{
  "n_layer": 9,
  "d_model": 256,
  "n_head": 6,
  "n_kv_head": 2,
  "head_dim": 32,
  "d_mlp": 1024,
  "vocab_size": 2048,
  "activation": "squared_relu",
  "norm": "layernorm",
  "norm_place": "pre",
  "norm_eps": 1e-05,
  "positions": "learned",
  "qk_norm": false,
  "attn_scale": 0.177,
  "bias": "all",
  "tie_embeddings": true,
  "parallel_block": false,
  "init": "normal",
  "init_std_qkv": 0.0413,
  "init_std_o": 0.0513,
  "init_std_up": 0.0591,
  "init_std_down": 0.0591,
  "optimizer": "soap_variant",
  "lr": 0.00976,
  "lr_mult_up": 1.01,
  "lr_head": 0.00703,
  "grad_clip": 1.0,
  "warmup_steps": 200,
  "schedule": "wsd",
  "decay_fraction": 1.0,
  "decay_shape": "exp",
  "final_lr_fraction": 0.0,
  "batch_tokens": 65536,
  "seq_len": 2048,
  "doc_mask": true,
  "train_tokens": 321100000,
  "steps": 4900,
  "dataset": "wikipedia_en"
}
Each number is 500 + 50 x the weight over its row's rms, rounded and kept within 0 to 999. Layers, rows and columns count from 0. Numbers have three digits each. The size before them is the row's rms in percent of the matrix's.

# layer 6 MLP up, 1024x256, rms 0.059, rows 0-99, columns 64-127
107:455385472433578469504504632425521550494502478419543540563537498452456433488493453492566501500538518577500384502432552476480626476462476545464520389518472506539515517532518377490524472389484465
099:545432519528439465552409405482519503525507432467540387406545476575624466455484590560557548471503495588537562505541532443532432454515532452507493419524433518488555492467472513454476533426473567
105:560474461472448531459536475429556551490450508426498484542542490377545420435544500494528488513474484534424474582480510403433480441538427437525521492436538441472332479553496457430536519521497487
100:522459507509444486507515483540461563517470542443508585571543513515552497520427522476529457534447521499454528564406435536541437408525567396490533407487576538480468604473546423495541448486554474
112:486607473493466481422559473416483526517425506572488387497575509517503457512545483460587520469459427577523475470371508536521553496510504536498459521453487509370470458521540484466528399493516554
088:462510518422471418562469520512489513546521505518539441579437490418551427574548481553521485509457515517570512462473429516446515574450533541488424475454516518572505485543488519422478441499511521
103:514610395510490400498541555466473524505511551534529482441596443511563482562515550512517512474393542476532483455570509501622514548469382564572460471498560527506541466505549491482448439441425467
081:486512535487478466459494479398555470590631453527438565552465508525503478395519534535507520490524502508589559549521528624523414433584455465608552443598412431542486437472464540583582418482560449
087:525538554496435502536436527387442492558543537529490515557575513464554533529549513427546524461459515505439448537456440532532553581532581515573392566509358465479497545534405532491538483513469516
105:428407445535528483514529470475509485624411485464461546491586497462428539427479471474556435563455532475459497412603471531484444459470433469532462497419525563505548441576534448517432497499442426
093:394494497530448512476475464393465533475432384590533508408527431445424465545441534561533571472464461516506603457478494461466419447407564594573482343456504425552431518481505432493509491476505431
095:496536517480490507504428444532447464451503478506456396558544551471521482496444479496552465494536553496469454433456448488533531533578450408431523390539538527556521536518512511421492474500524381
089:463482504503461401495486586512453479439498556571467499464463495474465526466547466521451452462534515498450530455495460535553444523496475560589456496528465542514553499494509599508497515520348543
100:454509560462516537462583539587607508540503452500486437507596524523488529514541521553555523476415483500408388487539531458542511424503527472545505503444454451519546453533498543452499441542457480
097:574503559500515463598462444482493511530489483562476536442485442505443524495462506518509581442513575393506384446497477407463437469547462490412521420534439553538542577460537549544526514479489539
102:388499519496502547548589477437573524522463573539537423516460542603574543509492539489448510528501604435588532474425410512474547433466475514426507493604503557555538526474403589484472434553389522
096:553498513432441455450548520471343487453372555552495533519521473474496518509469482583525430386535517437554501475486501450495474481500476600525466537569382556462455431532590547469524515449544481
102:442513597507558497456521429532482501511507517470505489469522508484475446509447555502575490510477610456389588559493533586492594524475541443551519387526581432496385484479622431523517562460517524
104:440484517492518462491488446525492541448554511482476477410518545488450470591583514571438502444395513508502477585445474501472495534512401507530523462522427518369422507576508491436507506430438453
107:566500413480575419527567491550563604531537598533429549485419593463565573480576463587526566538578477461378536505471530488540509523584471520497504552528521411388445510538530541585486461550432535
106:565520534442423488534455556576490571448515551471529513527488511480459484529493475554431559437510536524497556520563420529545455509422555541509467429537464435447443403464452428431563564513405508
096:559452568509506451489552522382471473449476454486495489555460583451470506472594485571517468466470477459516479463481437585536446423554494481537502535568471545421560473501502559550555517463503487
105:549549424408451510527539532510562525400505535486478468534524451586479531453453462512371600492486478472406507473487483495516449490466514504525422498583550470548453454586571556442536470548441466
101:437485498461499525470450593522441487476566406485516523486485488509483491467581536532412484356535467435558469510568432528513533521576507510640401429516450521525522463491530470473492513462548531
092:483450504493531416477539491535498497431378487521481448492518472433494514498437494487596476464514469507446617443551582516511551499536578555598453383569481527537528523574476487475433553512407540
095:510493524472462476533529479486476470505548463539580499565605503538409549502519470512501526500459419577511519534478550482449604517484548448516470449533518586461419512478504523554613433351454503
097:502520517430420485455436461547425437532458509626399379503577441468514515534515574558434537430473597486540456383514574543604453493537550467530425405554477528565469508599498499532523581491478549
101:498448447477540433496394477597440504454442517556487423462530515540602526473444593578578530554534456538501482420520523506488581603525560573486529450462390537561465384594442475510483552495471498
099:559450557471497529534526464546498618500556526443566512506593511517531476491561504489493523530511442558512461408466393404450468455506457525513508527532414445556524589565523515475431438559494528
098:495408444613532468552505502472478483372417581595486463517481452417406521539449478542490523498472506501482491479465359410515476571570541512504487479479508547532571471462547549532474470556437465
098:516418502545522485547493525477453522571393521483528636492458389407491556572420550470476463459480459418475506507507550480476592500496550443476489558507463573538489491431452489498517571447446521
108:471488485461460468531490529539502493524542421472520518607534489555438477569538423544453451468500489475475528406477487493506514588507513473408493524510562565528501530516515521511553500504445517
109:489532441395580558511451506525499476566549449457433485509593546526470497545495549506584527412561461455479436364468563460478457594540463389490597534540489507536488530552522499517506586501545508
100:465515479433464431541476475523588539455496626451565512564499585443586426467546413548504474496425537560432557447538490514522552509570547479521554421642457563463561376501510505550481552551554523
103:489532531547451538494581463498450414492520503528589467430523511544500547623426530530508504546462521456452479489479504445616426342525468482369511501445558495492472514530444546426447488442520512
104:458417583564447532483567488503505549438501443457487503518429509445496551424409435503609492462546455486512573528456488489466492454562525498516481477494514410444501541495448600534520479500405494
099:481475499457503430454419463428478518550499467382518554510468513504570480432496489497518540515518471488517523504483553445485537509543525526493573443526435465549403522440522502558553571555497513
096:470484504512502435461424541381512483463569491485551502590466473521391524536412467483533562474470494516483416540493481440546435517618534468517568392489439543538533468555573483450539476438482435
097:415487435490496416485416535503462517570474487552658515482538448505420538447473478486469483508362541508455461441513420460518518540503487536494562441439476557433443557495586384563466554419476496
111:416491437464545472459508469466499485517449508438524508476430504409426527468588522500479526524500459521461481420493450550533499441531582600441577516488488483463499573515494493564512481498536377
098:472522499421471520444533506487504545626438493510542461534520467444438383534527507466475529539546507477439577465607500590476517569475508499460456440551510531518462476550488528454462445533481491
108:540528482496557473484498549461596439534399435487546455472554536497399464532483466537458498395528506559540550504490529473504418463515442485497511403491495544505575556563530484478585445385488618
102:481571485528482498538563500512534532475529501536562506542544571546490456470577525398587443557553564462452458491543550593460490493559563534525390486492541568527551575586470553478493460426475419
101:539518496455531497453395495466556476494454481575508566602492544426536550505493512499472573469504488459459524490481478527525567411440380490519548466516487525556495529469445516466451509386440370
095:527503563570458518473599516359490534531492499441468430524567552583517503479414569491514529541505598454464480459458468481533452566462507583534537517466523499522432413477522517513516527543446456
090:454534514535515504529535481399477510512506512514430490527487483506471516486494493571524451511414435524451468484549519457480556502559530469543488431478546500584493555597534469504541518600376529
100:560501439490477489442555495485495440467471597475550496520446498544423468450460586484462575477537577554486473516521500511613480453551438543497549461465478401629548521473495527451481567517453493
101:501433480550524539515506539397477572487471417491552447508424500547491427460497490554422533420513491442474516499541548573480525513478562532443496474501523521425509585410468473395450535444493422
091:516559444467493441543525527492463393508524499523490510426479560507478569452490588525496481556446528551620421550555480451586499537462566495488400475555543515497513466490539539586474552511489535
107:561520451453509428492506535527443534532495550509462459421457403589524453465584392503460514495562467495511533491493473446410471571493395509603485458452549611510551577501547460527494453375444470
107:468374557431532471567504589496473477513460555591487514438594550446485427516490526476564486452410539399594472517551547488501619458511447548513514492493563522525463503552471415434471530446442414
105:489479527510554440575542501419498467551469528469403508427443480490478435501546432520494514584509423489442453444468439501423493494593563543491444431449400528574527527481520527492547498548487480
101:485407451444451488490490570468544494482507493572519464436493491575469513472444440478406477589580510449448499451435541558479411476532502397604567543468568534530479494414504542374493496367387474
102:574494546513546384439457546484507441531478480482477407567502501541474503608573549495470524466508465502500453506479487479587526462505549503448559484535440489464460453525540418535523477443435566
094:469560618572549511488516506583525627452440460507580506587499530490519378569463526479448603460446479441517545518505485489492523483488571458473518425555505518467469498415414457492438480440584505
101:485483463482477588509474486482457403616405482452553462461597524450464488580523478489541514622497586519621480508475505552500450551491483458428507433391509531459576498493533469414536512407450531
087:479480489550547478484473386579475474539374576574589450557465468522474567448481563404574525405526478578464451475551417495540471504424641480522530438414570506448582422572524523490466464530528478
100:542479450549467526545523589524580447480480540462559486468439427454510464512504549507558419554415546558446576466500457594526407425485484527515534435434500513506465486421604448469531523477518591
106:560552538527549530535504464449485487499502471466565480442599505391601546559480463523517583405486485441459535528503484408449517434633460454401554510393504525519428514489506569501545571501514496
083:428499484484519491475483439560514475427509581596459536553451525565454472444494491541558455458559507624613484412550375492571603410479466465493479480438492505530540506535503461489474502513475466
100:436515481522401389521384536539551460468414495503528507409524523566454543566523472576387469405549435525436537458563518523499535459511588514481460460533527581477454537533462473467501453542553498
107:611583574562555532517589487441486536511507458513492493367483521485531460501495513483457459476477496490502538505375491525498454429510496453549539415503483387519469469480526460513447475519477539
103:537472484515449486475523442538487541537561470544460475489575534460546493507517554540442516495549570459524583493386422539532391564508459536468473574523482434450545487530456511464500534437475514
101:484469537594419508557440490450419476526475626515511554526504512556440507429454536535551485436458499448517534433622431552465456499479508441445492433613498517494525438500541619468450487512479507
090:481545461523506527522441450547428599562448553476523447472530478488509590499539394501464504476467463456559433531521584508507425560450489434562586495403479527537443448522428387527503476474355528
100:538501490573529438482427508495394435575388472487446462413493438514473524432552549527557554553469486431499543448455522477460429450431507528525520440556494552475451466434465555405495491516487508
105:475482422490459507466531490568502450497507492539536498535403504583467430596531456529499485501579568509470473490564467541465492475484518467450537515414473447482519505433531634468450467498446500
086:437533470513464531451522488573556522456472498466568413520551482410510508474475471478540540560492545534532559536538538463489571538433469462576527568539469447476519499539511527572467452478507510
101:514500530510567519421452462502421467464546545532483429506476523515528514420539435575545428575580516447479450608411508549504494580599577523469525508475466513412455585468439517494563544530546474
099:437483503586454408396519575491483551502409472426477553540483480427503566497501477544498555519532526523454446459462385491461452480501579502484478549450528503424519525523491446571496465583551510
105:476501426526562415479464576481438477502534467452457516395572541430402435483465511476484490424489518477534600446544468455556487570502577507593478553450565550524450472460547592446509548498529459
097:567563483506499538563462509493440587551436485480511449443481454565473541489552502438374613572597478568495438455489460484519455389427451457474604501378404549505519499534525495479514513496423458
101:568461511536498567456525536564457530373446551517476503520530537479397452544537537512574581471511442443488447487512466528469564464477532462521511474406488601496430509459525534519500473565495548
099:447402502432576479479434458560544411546554470510404558510527588507486524446551583482461420554572513619475560546479519547508509494559492437537517477514549429496487511501444650479516477489484514
105:566557502524489448462497515483489463530513436530482411580440498535491596424551538444489528468477465478610493518534472450583454520450485427537497452410457542455457548427527378523562513419422502
107:556563429561441528417485518552531447474486525570520376550475503498560509554573505437527559447529458586520513484524475544494449533484578543472560468487547505419462506472446475465523416413447387
091:517542389492536513518488534465531536475514534518608481403481470527543482491407529541510504463439486418426518461544473502400629542568607539538516496469548499425460498561545485504524527486552465
102:493548487482533533522518535445451413550424537464525475535533513449561568555478543549521471549504562500407403555532471532605480547658500504409555481535440486516461421557481612506482577529523452
101:603534487525641487452465453544421510540533485526503511473489512553517527420453495539554516467488565493561465496486512434462551424489443452506526508439421584491404564422481520473461534475512542
095:578403502533480470454500491480439482437519605510541545471619528519464505546539534521529465469499510476533486477455517569489411415452533482570415467558496546501493542449570492522495561511490486
105:543465445475491542442541508493500430446534482530544453479480533508438533470531419537419556474448437468472521446608418461446495492578512545549468485604392508508471479530498525473488457496497420
092:479496543516503487478461461370468527428529488540490578533474557479531507367424517566422454628541562478540554484508507504474402606501535530543497414547477482560488618432516478424542550559444476
086:541517526627544464482497456479561481586555483524453516508471608526547520564456533477438475527511511437502616563505521538486515464491533459526476522523424550436410572552479486510459458465540511
117:565507495457552399504521502508437527557413461470547383552528619524451465488470483417567460485469498496453577532562535429463515451581512529399556477548440531456440558511486509538507513524404471
096:455531486558482508528481440411510563463533553431519466507578436466567545460443545537459549477445507477424620504445504507479402483464481469420524517486532468511505432496536489471479484570461595
116:500438466564522415512508479442489484514505441428552588410507514429533527485422418562468505497425450500527436544562412486519427434563480424397519482444489465440533496555544557476515515524478488
115:517363537425453501496484469521444559486486563499502435448448506493447404488489509395452486494486548531575501498554464540540463479486550531405471477526588488486539408568511550387511542461415408
098:484456537639553407491429396513478514538499509396608444470512459574473532504500543499538427541515529464603458471483552488573547501574564475630407544567445561517484499505472550477573532520491510
104:470456498462494490495489530506517505497569510472431492476436428490534562572587522547539481532486397478468447440566559524476484495501521497427525485453494562475460418459470526557466460525351461
102:533476555518450506553584438530502500585511467561603492470509412492490548526565516431445407608585513526493496558614519565613553508476507508428524512524433506461445411437420504507569448457475531
095:475412579482517520544440534509543560482480532468563495549448482502547460447567504550521431408413505433493499440517476432504573531514487544425567452454456530502535608571453497490447488462609452
098:466458479556461481545541461509534526480530519508455477495535510436540458475488472514555492531468615460517533432554526515584442492394481507503514484436566444502482535471514503517466551431579451
097:458582506521489540466474467528481485597488437490499472438481518470400490458546525518594539480430452483511449460523504496541481541483489541472566434506498503504460454536521431512413462538487530
107:436498542488513463501497475550553483513460417464461475517488474504484492425580505520495475554396513493519452535542541458544401606437494486460552456491537475544536511580544492497467462454517451
086:509567526518493547552507475549599529503486546512582412469566537585499483431520523472479549498606551461562500492585444430457474489498473465527590409514529491560449535394471505444457524554506497
105:450498538441543533465463481509466445530529605573613566492629556449538500473509419632508511506442498487478545500578461492562412434530537550415581545437612523471517510537491524498519539443544531
115:555573504533528494479476554517475478495503513492476501463515462514458387464481485501527513596492502460538483432570558543483544490514491463482541490619485501416524537493554476614516495480503517
099:551454552444522518568505413629542379421458512445552449540425508446424488531508485503434528430546444464578546566487515585478524510603543460521453471475546472427555466536520447457481435465585416
098:377556553506563464453453624511484498495412496494563447455479466497528514500600469439475463569526437499540534388415573452535459509409483518542572540413439503501512500439499444425471471550514487
093:513451646441470467425526497499418536404407555516549449480545448477507564477478517455503490535544447610514509468558478534512495528518466499420479634547458553489497569579450527509567629523475435